python train.py --n_layer=13 --d_model=160 --n_head=10 --n_kv_head=10 --head_dim=32 --d_mlp=512 --vocab_size=4096 --activation="relu" --norm="layernorm" --norm_place="pre" --norm_eps=1e-05 --positions="rope" --rope_base=10000.0 --rope_fraction=0.5 --qk_norm=false --attn_scale=0.177 --bias="none" --tie_embeddings=false --parallel_block=true --init="normal" --init_std_qkv=0.0363 --init_std_o=0.0257 --init_std_up=0.0363 --init_std_down=0.0 --optimizer="soap_variant" --lr=0.00633 --lr_mult_o=0.812 --lr_mult_up=1.36 --beta1=0.95 --beta2=0.95 --lr_head=0.0066 --warmup_steps=200 --schedule="cos" --final_lr_fraction=0.1 --batch_tokens=32768 --seq_len=512 --doc_mask=false --train_tokens=138100000 --steps=4215 --dataset="wikipedia_en"
Each number is 128 + 24 x the weight over its row's rms, rounded and kept within 0 to 255. Layers, rows and columns count from 0. Numbers have three digits each. The size before them is the row's rms in percent of the matrix's.

# layer 6 attention query, 320x160, rms 0.143, rows 262-270, columns 0-159
094:140134123152137159149123130122145082158138103137122079083143092119158116166183107134154147119150136124130115113112127095153050097096111121118130148125121111110139096095177148157120114096162114158111146112097094152124122166169160109116123133099113132155114100089166126157141152159115108139136133105142109106095096103157114115152110151155101161172136118122113131129078081131141112141111112091137117121122099110112156115147143120087087131128125118116104167083131103155151130156146115
062:140176115153182181168136146135168103112140126153132126140099133101106144122127155098104155158130151127146149101147143149166139118123138148162063105121178155109138163115122100129109133149145154126101181138079124112099085154132152129146112129154127137157188136142135164112125117132138144151137135143120142132127122158126125113164132111108111173154144154125132140123158119100159092108134125136089132107146117173153102167140114172112197143170124134171140127124143149142148151126136152
087:145108156101129068110123124134110164105121164088162149147119121158116110119095182136116134126120104117130122139149141165104170145152148122131145095154149125133113171172102075144141133110108153115148125159164132138144115141114123141155155149155145123112130138155094135118181148123155169107115121129120147148179188143120123173109125114139151080100141156116169110138140183155100148145121140163142131161125170117118105149095108125152167140150150116125144129171130121097090136102143099
085:142142127150110169132125122135149072137158140163140092087146121095150086127134093136123114060139101137145095113110081123116106127090089146130112131149107145142144100089149149148132120122167095148097144126099110122124083156169119110073152126111111155133138118078140140097109140119120118114137147117142109114106109122131094109117127114141093143173100097127071121103115104113134132120107142089173139121112125150143145091125137129081078139107107106103113172075117123139149138160147135
101:175132131066133135179130133149119140105105122092123106087126127153116140148078171167142093104143108101099102132129144149136141160157085109158141099176111121113128145127129151144140148159112112154165163147137176128104127123158138139119081122132086150080125152127135145084106171100128172140125135137179104141127164119126100107110096113142102125134113148126107101114135153124100076147169073106149168132120154121140111149158150110126155139141152157116123162133134127125122134146113112
095:102139107122095143119120097122145111129156127115116136165136097106145124137132124106090156117151134160137125145144193147106139140179134161134141112125142139140149150052134138146120150104121149132135108102108153119131174136145093110101104174086118143134112126140125107154098131142049126099119146103139140152138116134111139136120131102150138143116156154153150141140132129123159103084133117178108122119140133105099114110167152105142162100143082104180159098123096182077141142150169101
087:133096160137091137141140140087138149177144094152125120163115185136113107105152132126131116146158109105108096128137103118124128151120097120152166108171126148105115141125092132168121165150095132172138074128091099101073157132118111144121093145130112097159129132117147150102146156145113104162096124091099147129101073131143134158167127162110132139111110151155127113167097098136157120111129159123106085137120135056087114113127137157154121152130136131114120151129116174122141104145119153
094:108161130177142134123132109106157123102112151132108157089158133121128149106198149130108122147145101128110098167173124106132119147168146123113112080159140122095167081109152150109105138164139126120155091145166152110114149090136086149114131083153107135141082121163143137121130138116136119133129103151138139118152133105160106103104148095129146157153128061077139161074137124152096136115153124109114132104119069161086111124147140124096133136117139122110131150158148112104130127119150122
096:122113108124152131065150159105128139143111175146145127107178113160189105159131180107111124094160118134135147173117105116128138175165144153148130163103101119155128103103106120113140155147161069128133135163094117140145129100133164094124128100111105117141138156122126133118112182145157091119164142124140128173122137155142162147175106104125095113121121130128135133094122124172120166131129102147153119153168158108126129127143149143122109108087124127179141068116131138134108124142152127
# layer 6 attention key, 320x160, rms 0.142, rows 262-269, columns 0-159
068:101116127145102129085154138125115137164110140147120102102125151095130107104090164111175142145173167146138118138132122145106100140151109130093134125100124109114104167144119176110112133093094154103112126136104123083109095141098080132121081148126122105082139115126108144108087122159144101093102124154120104111129115093155167121102162117161118118140139137117112153136122123123160154096099123134084090166095128076120181122133129117101149088116123160101084160127095151128113103122108161
087:163091164136082074142123117126141133109146150109112124137096095105139151149128103115091133116113092094111177130164161087156089109120155132146133121119125135107157157165146151125132118118141164137146075119155107151134152131114130156148152125179191097115149171136147097123129132124120141107140142134128163144164119123094157109144092104108126143094095139099069086130114148120113120103134098112157111157132136165128123138155104122145126181109140121165143147097101153133082131122151107
077:078121139162134134120130144173087100140126100119103154079111093134117106144166153100162164158175103135095118149141156177116105111136114139118107108126122104112113144141153144135109124122078124156079124127166113153115135168141123128119167117074125101129144094150133110172112126136124151184093096111103141109122104156122165137113117117138091120135121171161109129165144118178151152149127138101142122129105126088143122121115094124107098126159086170093158151123102119158145133134142112
109:098139117168169191138129122140117110165138105171121132104148131139110128129118106156145099147141157157141075118113080143115166157121147105132110142127109131121088098092124120105133134141123093136126165128080155071110088155164124106144112126087095143118156102122120155139113117133119149153110105117153101119108156115175101165109139143129120146145121092140168127129158095134145121178104110102141173127127126097155153080111132151123108103158124148109105127130160075110165135151108159
099:150141107130092134186149099132137131143130100133126140141102139106121163135134153094130096112106115131143115146121062109146144167075106126133127109146111095107095114084146112142153106065124106118124176150104096130078136105138117145145162144137130147132162118093140157104141114100127174140122142097123120123096117099133106096131094138132113117122109174131127106095151111122130109088131074123157142116138112134123163140146181098122118079095145115169116193137103117126142105161130140
104:099153065123083121086103123128125117089168142165127131117137112137159146113138112124145190191139131127109122163111186129154111104131140134181113114119109110117136130125105131155120169103126166102085119119114079120092141093143159082150113129115092146144140080169092121134114125158105126154142101161134104114157151133125133161086131103141120121139158128130105121125157131167174134114133105147101138097144102108154158128124101141086136123146119093115135129172129142165116134118122132
086:085107146126135113155055139131141137085189093117120103114139126128200130106134099139121084175175170115112131107129137129108096102121106099125145112184093104135125135131119115106137147158140129147105083107141115159149159134128119118128135122064170124076145097150135131147165098097136120149092123128146153164160144129154122097154152116136117138072084153144150150127092139151105156132155130110163114100112161102147151128141132121141123136135130113118135138124140095140132118116125128
097:108177113194110158133091124145130142115107150106081085126119122143134131092137090116111105141095116134098152154084125125112143138157116162108128118107163173131135119141109123164078113139094106153124145118081100153108109139143102098121133101105136156096140113137095117123150130122149127155144117153112073130113140136113127136112148112075148155169066145123156106118128141069112129110157128138101146108142126082145103112125177166124147115109122133132123106140136144149169160132120076